{"n_layer": 19, "d_model": 256, "n_head": 2, "n_kv_head": 2, "head_dim": 128, "d_mlp": 256, "vocab_size": 5777, "activation": "geglu", "norm": "rmsnorm", "norm_place": "pre", "norm_eps": 1e-05, "positions": "rope", "rope_base": 53600.0, "rope_fraction": 1.0, "qk_norm": false, "attn_scale": 0.0884, "bias": "none", "tie_embeddings": true, "parallel_block": false, "init": "orth", "init_std_qkv": 0.0392, "init_std_o": 0.0, "init_std_up": 0.0392, "init_std_down": 0.0, "optimizer": "soap_variant", "lr": 0.00367, "lr_mult_up": 0.644, "beta1": 0.95, "beta2": 0.95, "lr_head": 0.0101, "grad_clip": 0.5, "warmup_steps": 200, "schedule": "wsd", "decay_fraction": 0.674, "decay_shape": "linear", "final_lr_fraction": 0.05, "batch_tokens": [32768, 65536, 131072], "seq_len": 1024, "doc_mask": true, "train_tokens": 229100000, "steps": 3560, "dataset": "wikipedia_en"}
Each number is 500 + 40 x the weight over its row's rms, rounded and kept within 0 to 999. Layers, rows and columns count from 0. Numbers have three digits each. The size before them is the row's rms in percent of the matrix's.

# layer 14 attention value, 256x256, rms 0.206, rows 27-52, columns 0-127
118:560407435518441495519478519472498553528562458453579470512482526486446517506463495539500474538511491479484579562517514490509493509524497541531484558472513457490532469568466457477504604548526477548424444458534462499519498468486561541477517426507489515515410481544558485499498530492481495533523538463463513551590479516541522508454502522526432428453470439539516531513504569569459492487554
106:487482567539506500458525573467501509430456445462478546473495490480478440511474434374500462459418451496536444558534487512394589446524480576468513534441500454570441541564477519495467513519469459550446482526520571516471456541486522532453533527482494410483466531488544527471517498449534510454497499475517540531573523518467546436483497472563539472500459500542486485446477499519506555465465
108:522539536474487473554555537391435427576446472553509474609493442484531490519480565523499511455431537471523464499482475550518457514552501525551511499520537441499595538466482445550534443565556509514465516499466530444483526517546502540515461529532488510501545499527481547451511517471468505473510464505496497488504537496571506502500441463435520514483465543546537500537446447482557452523543
106:458516508466530510531490511447511589440508486524523488508461540539466499486493522456494530498459524470535541574510543463522438529563539442515433504500529524493447537495518496475479511475518516535553524502551450459561385515441552489433555559524502471480542511467499532478478519538591439491471555531507515444521475512483549526535514466486428527490417497510521469471468529512535478569512
107:464543510449483490497546484489464516521458497448536488556535492449505557573479492538501543451595479499471537560430405493524469471441491502458508573467506541522500424602551443528540450546474493563549524507520467556456503509539477433571543533480502499530472534453509487442482506428449471458582443490529488503503507452524430493425461500453523466492485532513450453541511498438473513467482
106:488505513475467521595460451523446510511552518510519526533488447463602533474546435532496575511464536528534485468537505474487479488452498439535514490473523633482461415440460543496500444550507573548538544503471520500511513455527509501486567563515492502545493549529460552497554503538511474509473443529482464449465527493511494511504519499487510524514478490454518421524544477497515505441569
115:573448488488513449442552557537447565515596502483475487560492456448466575575550532536485527493569499522525512444517458436545482523511473471516494428467462536525491475501447478467509488505460452490514434520480477458471564404491472451459458486448453574480531523493486493463432458505523451490521597490552495543429514463491436548499515590487606480479489396511476496571549531511490561425484
100:519448553467528532517484517506422518474484442541464602531498534491489518449479511402389496558465536480544478479498489505474519502480507393429437472510504559551507437518472503513518400587473518504521498505521395497550467419518437496533566445483477513496469573531486526555530546521519521488496519448571469492509454565547518467474500500491535514492428466495562510597512460480502473453484
114:477536483487464478518550524488513544481489499508404466518497421558491463487540455439441479496490494521478543503473556414523490552532454499448529548496477456486558487447522541519491513467570591438423467508488542503545402548505495537501441471511497502543508500443492540482468503500530485501462519470498419497441492555492524444558530518546499533500513476396528528537518504465482533515441
107:444521470485512544492540454542494538480491503528464518517502538533505483497592443487538419579432406514564448482473546459528485493472511484492503456461557470485499559495496478485522498494521461387526496448536507523496496530505484484449471516462529572498456476444553465495510482522523433494507496484471499569513447502493491505556476575469549435497478488490496418561451464458479524463476
111:550450536561536566523513448509476532479554481571489480495526550492520518512532501552498500472522506443534478494509494505497503409437454504502469568451472521538599478440550534548517451506511506441534420468492496499559428457497568543551564550534501508493531502513499533544495500513460459461502529534452469501519414493585527550556468524563471492462503487532516556518431500496585473490425
107:491522482580532500506522525553502544488540510447491471493546529487506522537468592493490565509497488535446517514528517458484515440542404504496528508439474501490386528528518538482452488508481542509529505526508523425420546531530538570539510519510550554517463455500568508554546453467539487402541480443475469514431439478501516470472508560451415525456529484522409530473506453445543476494403
107:517543545486391524484458472453502554436427556433507489547486463495525496494494551475479499389500461553583568467523460472498500464415469482460415515593524467478549566467465418490528478431468528446475561518479566569517501568520528466520493495491494526443478483507418507434509522542479532525452481509460450465567524517528583506508488486528532509478434495571501483434422542468481504493522
110:498482546493484430546481458512562510529535480390480495513552521536462552546466528544536542550526513495561507510545528456464527501471425515505515604494500490506538421533592504571457578467531473509523492476468479497519473453518483516493396489534486502507462525571439498517518509524470551540504529519436536447422460521418426478510470465537459500461486439502549534555529532515524492431478
110:497520424445560543522504546462497553508538468503497523498478551554451508470513481522540440509501493476551480503494466567531503448534523434502505530435532488547456470445501509450460603424449478431448487598461569515453505574466481497497380542491517553392521465547478522536444504572493534489583466486495507492542436494538558530514542493465479495473452549579509482460476505492495558517494
106:468609467460481487536515606519525512548469505519542570486414494508497497463480525551492485563468544551526494537530516518460397460516539485455502578468496570509421501533530447489461529511447431558562624501486497521467543497489447469502528516500467498578534499548479526502511562551523495569541537480514535455501561488545596541478474550495501450459490532485552481541516499556515555512454
110:489451498493419476543524558533479535436501503471488524458479555526505500522496493517488445506486536436471489468527444533404504430501500543423485556483527496501477487534520547473490476417443602551414457533497521529497490508477532522404462499478491514551530468456492555495484522575553487434566493513497544470534546507485501536508491472464513465528455482391523471443497475561514556464505
113:504423535452431473531538488478447418541536477526510467499464530524575470490531444495587523560485541529490537493490531490422488454517402541526511479489491582515497483506487509501516490469500436556487489483490555533526522516508426420497562495534598569506436445553558504551509535518513491564458461574498561532510504504492525487512582494488452511438424457453453575424550481500499514481483
114:428460513523427501539539559488468529404509500446511531442486453515550496505504581498546512492514520445540537515537539498465559500468406432453537504447426524511484483513566500536455508469510488586511504562510505457475468522559445526475477465516512537506499461441553557512462495549516522492543466470435501491456473527452499475492468579512445575472435468476446548527453501406519521496487
108:517528478502586446550517509510468520474457435470487523511446510535472420400529532499481451485457482476483440503516517471532447476455497524416540502522564496508521480522488513507545467519510411459510518529507408601569514468515467555585474488571510549546440458510470428464426502531479489573481469530539485499495509547579494538503455457447513525498514518491463501428488510514454442521541
111:486497561571500468540505600553509523518467480490469544475481558449481513543515556519502482484493532499485567527526546429582467540559488551548494478567494527464493517393476523475514428560494466503514593476470463528481552459542498479426489491542431463584535516463455524506530540438500591536532528509519530458529474463561482549553518416513533558481515442453546510557453562453526440469549
107:507441482536503476512494525547547538524607527441490499511317505585523549529515482483508485492529506521497574442435445554533509461463482514543530533477591562453534454576494534478530534524509489533531521500453442575493538524434520500531521477539499549504515502512500515492487501523439481484498472523512508481475514463520495414520536511517454574480405509567519495520539502539491521460496
116:523465459538454473510481540517490540490474435469460589501491525573527566558485577464524614515555497460432566540480493568441483496491515526463511459507487447442520485545528422505533449490437550499487530507500494501452482558542496480526428504460475486561494490486559486437534459529500466566512520529486541515449482556496557479512531480484464472588514519481451500504579452476447355475524
108:415491412518565489523512583513513535520518493452514498491469468448536493489553549504481485533477469518537523448561507516596489473507451531557420472518460490452496446456487450439539528460469503496437489465484555451471437542458547530565592507438493515517577469558546444504444591558480514454543472527504526542492524469529474566472478492523551532479550419499494495557473443517461504466526
106:561586493540456510536508562459475571480510553438454456498505562500572510535531447549485458536505480520507531607394481516464540518501529529527434583531470431480495513484562495479479539489516545559463513463561518542462476535498535532517517480412502591452467473438509518423504506464517487498595548448467505526490409547568543519444502535544536463538464562457526499522514513501496514504510
110:505497524499489426553510469518512510505508523537515534523432495468486442493611474447436495453519409468539514453525513423595525542421472503448495497490471568459472491472476505457482479446529521507468469454488489455564548486522548547434449551500483569497479464465527487621492501526481532480514480557516514529470534496448513478571542526535445434456515483493493511470511461597491437439478
# layer 14 attention output (transposed), 256x256, rms 0.187, rows 27-51, columns 0-127
114:523386510475482541575494517554608536540487478496544488453452467516493449460476506507523484555522430473508573573511553509451509501488570585532500496492498447451522444539496463516523524541537490566439523521568462516447496542517565532519422510562473528496376520515491469489528528513420521498557544501516450601536461539495439477495489473521470496482425443488532517489476555539412477492579
110:447527473500466491392501470477513489458476443511519535480462481456440460425474487445549507522453441509500554508587427523448514462513508483499542557530544519507507579491451537510490510557503500565471520534470576519484489516472483526425485472506534431450469494445534525525535491522524492431440526467518475506557486486434505485532523446553484442561540465472417514479459454544555537425517
117:511516511521517549464548526442504469534511488525562526553474464385460432488521593488526508461513554398508495579530534538536549505550439464538425483526499505417519533481478444529506485553519429532509510554492483507511520484456527524485495544560508542542495510520530509424502508485527409486492475473485476430499551531549524462528531510489514541496461532521614572537445485454581468484503
110:478543545483592454475526536479532582490512490498524485517539576538527562480407533474449471486515476478599570511573502535564447467537519424494480509477581579436490446473529517501450409455464451515517470500538471518503496458401485567451514507476490495476559505508543550439486531467602519497475542550470442460485589582469502550545467482458490518479490529518459500475476596475530476570533
104:499547465491467519429530496540499530508490471492521485488548477494528547464542539530527502424506550464541538567475480474518521539456516492508549550501472497517480529630477450519502521540522570558558508513537529534418507458530522485554499517446500530513457502433570416516494490476508514497483446509504468522496535461547501468481466536509587562496413505476473465517539485508481575555505
109:536527621477448458480533421509480519496525538501603542534558500566526567524488465491480533478525450467530517471528534511463517499558452518443519503527476522502490461455523493527490522507575479489555544560456516529499507417504476455459587509445497513546552517518516480564509473507410490561507397547542450478469499488490555484525539506512535485521482462493487439509495448534522480448604
122:553430440526469411483477516554417492494533457484436435553502406491427493527513530544567471484563441509518539435512504460481481541488553518497522464486427494521515395517527438463465473529430509461506488497487499483486505423484531470432439479411492512526473485508504499471472541533554501516525573469504426516462496510445451533419472509398544503499560419441520453578504573501507559469486
113:517493508487565516528509516421446534519447441531494491527416430552478497493546538442525499548504542426486500522555538541451446505532475485444515521511510535565499438480468514534491508500455537438529491522551456472494434490526465502570498534590473407444516556521468462638564492505466482497509504506523517470417489597471491497499501468453565454470448533437501476528538497486498568545468
121:491470496513494539566513521494480513469509452489426429515565447427522534522561449454488458491490527455475477519483556484535501568522462528490539515473456485483568499443545548481497477440493554493481450482498524516471469545495430527489429498515480524530515483511430509489576511505512522495451489456529440484446516534423503449525532535430501527526524450434464501494484533525460509480488
107:504501460488481485470479457503467428509494442542399473462504545579487547476553537542482520494453536531534427500484491485509496469499560500462482449477531470453583480479581571479505466528508504447486501456513519495425471546475513508505499499423487539572467496518555466528489500563506533456465529554471476580541534408523497504543499501484518476438479499550500427546474474470469512457523
118:500521453498518501562458452525443543460528534601490487481481487512487508532499509548533475577571493429520499534479529486528510428461444467467485538469476482529545502471563522570464488502514510450501524428476558449495429471484584522503513548524459467531503432472448490531513444509406475429486567545474422528488481488514516516522505505509444547472484503537482528595456455458529408562459
112:550501493479513597415487495532498486545531516458499434479504490546525451483502502550487510505554520548494530515454485438439445532491451451516491451529535547517457602550539473526482474469486522513531545495462556408401472515507564533485526488553548505457527488478558515551540501531486534501451533501529520533398477561473556512461460517500439562483563488444434497468537484475487481504478
116:512550529499453474535482520437516539459457555453506444527562455531476512450537521433537473481552511523498490556505548464486469456429506521519483511518485449449523533544485468563462492448505481502428511521435542505540533487468494472601446514496478522472463403497455504441551534519531498482507494449413375499527475535524526443464452439504460517481459452499507516484396475430555582527553
115:499574478508478492464501451532513543496547519415494535500553483498497487482464540581424488565543502486485511512505526417477502490523418499457494578587492469458459360455464503476491578431557567524510517488441507471490479472540507526468486490487447501533504494540495495511514507549403479526453561475496499527487546484468464490461541458480516450452425467514505524541541483506466488515533
114:495515447505499506450497449511450455587504444468513529499466470499437472540504453492443453554509542447481572540524512551498492481494556429501468564434551478506485526462489498494394546472466446455426476491513573547457519515464400515530489510510508494396486448464464487488500561567485502530550490543519465522548482508546518564470435487459425485493457523513501504527477484471473489489533
109:504565568542454483475466547473508491488453521517536510473489489510503482441487459505450444544494478470474494481486451541440482500457495575505458614479488569437382434517502519485471508505461455479493590494490517480441491507453451496532524433405470467538532518524553562500574618487460534586501523516538565485542474522537542517469497514506485542466511550400476513548544503498531514476490
121:474493534478469443474491564480516536446458503511537558442497517488529429496451473533503512485508489511465532493524518530401510442528510505455444510501490475517498530482505450543529439452466586542445447446494537539490506504461449509420463575486447481498508551455462438477557527554503440472513509500539564499437508512503492524501485495503511462583385494449506437494483369550490572442476
111:483454469472435474508472466467575441486509467523548538505515555543546483535517460499529513536482481480505490490558495544434457497456410576530534480495499530504539517530489497445513529461515483504494483497467513551483471549531484413491531559558523523531452544444548499479535478495543560544439540543545513434500489531440488505479549522489429460373463456446483622456540533536489447526494
118:425516529521465538487506509523499458415505442472454516521510452544577505491407523440440554510487480501465529549501493469402485490447388518465500448502510487544387513553532502502409474485562508559510501539452491552538485494504500532517432528494526501463450535443483582502462496545451480523535526465472465464467443495469468502547492630454487517530443486442454515525502492461503463485466
113:489501437551480501551464488505475543444474486474456522500430553490464494414521522531545477503496516521572539514501546499486508561413506466417445599546531498453460495454460498498431452538471552432493495523487502546514481530501525529546534473498528531500446466455480460460545459576502535544460480489537547490486516539544466491543526546406539528476485544447475545463502477486551417569504
112:522517503539485528522484468464539629577448482504452497459510488452445532511532484526526490492482561508475547497400504482572488506532490588488466487541490505524514565503479493539511478492492460478540544502481466506531548421504490506489510527516471454548527498495493512498484547475505528495524553525514567469530512530522440523530589424448489492524513474456531552595479505549515475470508
114:537526510554515544524491452539617558489557489459468496499381503571494539501396466511507460462520453476457559411490516520542491501506521517469494575433468553444556500542489528540592545493525537476483575484460457610499558494469426469541503503507484511497488506470497462490543539552478532519478572570494480496427436524484422453497478547497535534482504534529543512472465457561454520523550
113:462519544462450541491466498560477521477498414431436519487508457529504548568531523518492547440511514443494562576480512504449521540543491497535449442498450502385558528509556529442576468562445516512475510533549541513498575528552496460493483442448449513526478488544508532430453487478474469513544487456493534487478521524509559499542524424458466497549523510458539464472523454474567449541542
111:497406482489575502533512552570570560482546469419466436481437514409481459521508515507532531499488499572522509485475456524504455428488498545578395499522459492512403463493512502478529498431504463467537445423526545481479401453454497491581589519482474552562546500499486442466512591543505503443559471496471474547453558579548481497521516443484494526540545483508486439522459518475494506537501
109:528592521538461458471485548537494481515476510516529449493532573507540487471551456460458464564566489497506489549422517520476497537468573545537395511530484413532496482470474485486507510456434527555515459427504525524482482500495543561544503448491454556469540478439528545498428466502515476515596542483485473508470470488478568474416522494490543470474471541549529456486436416490508557524537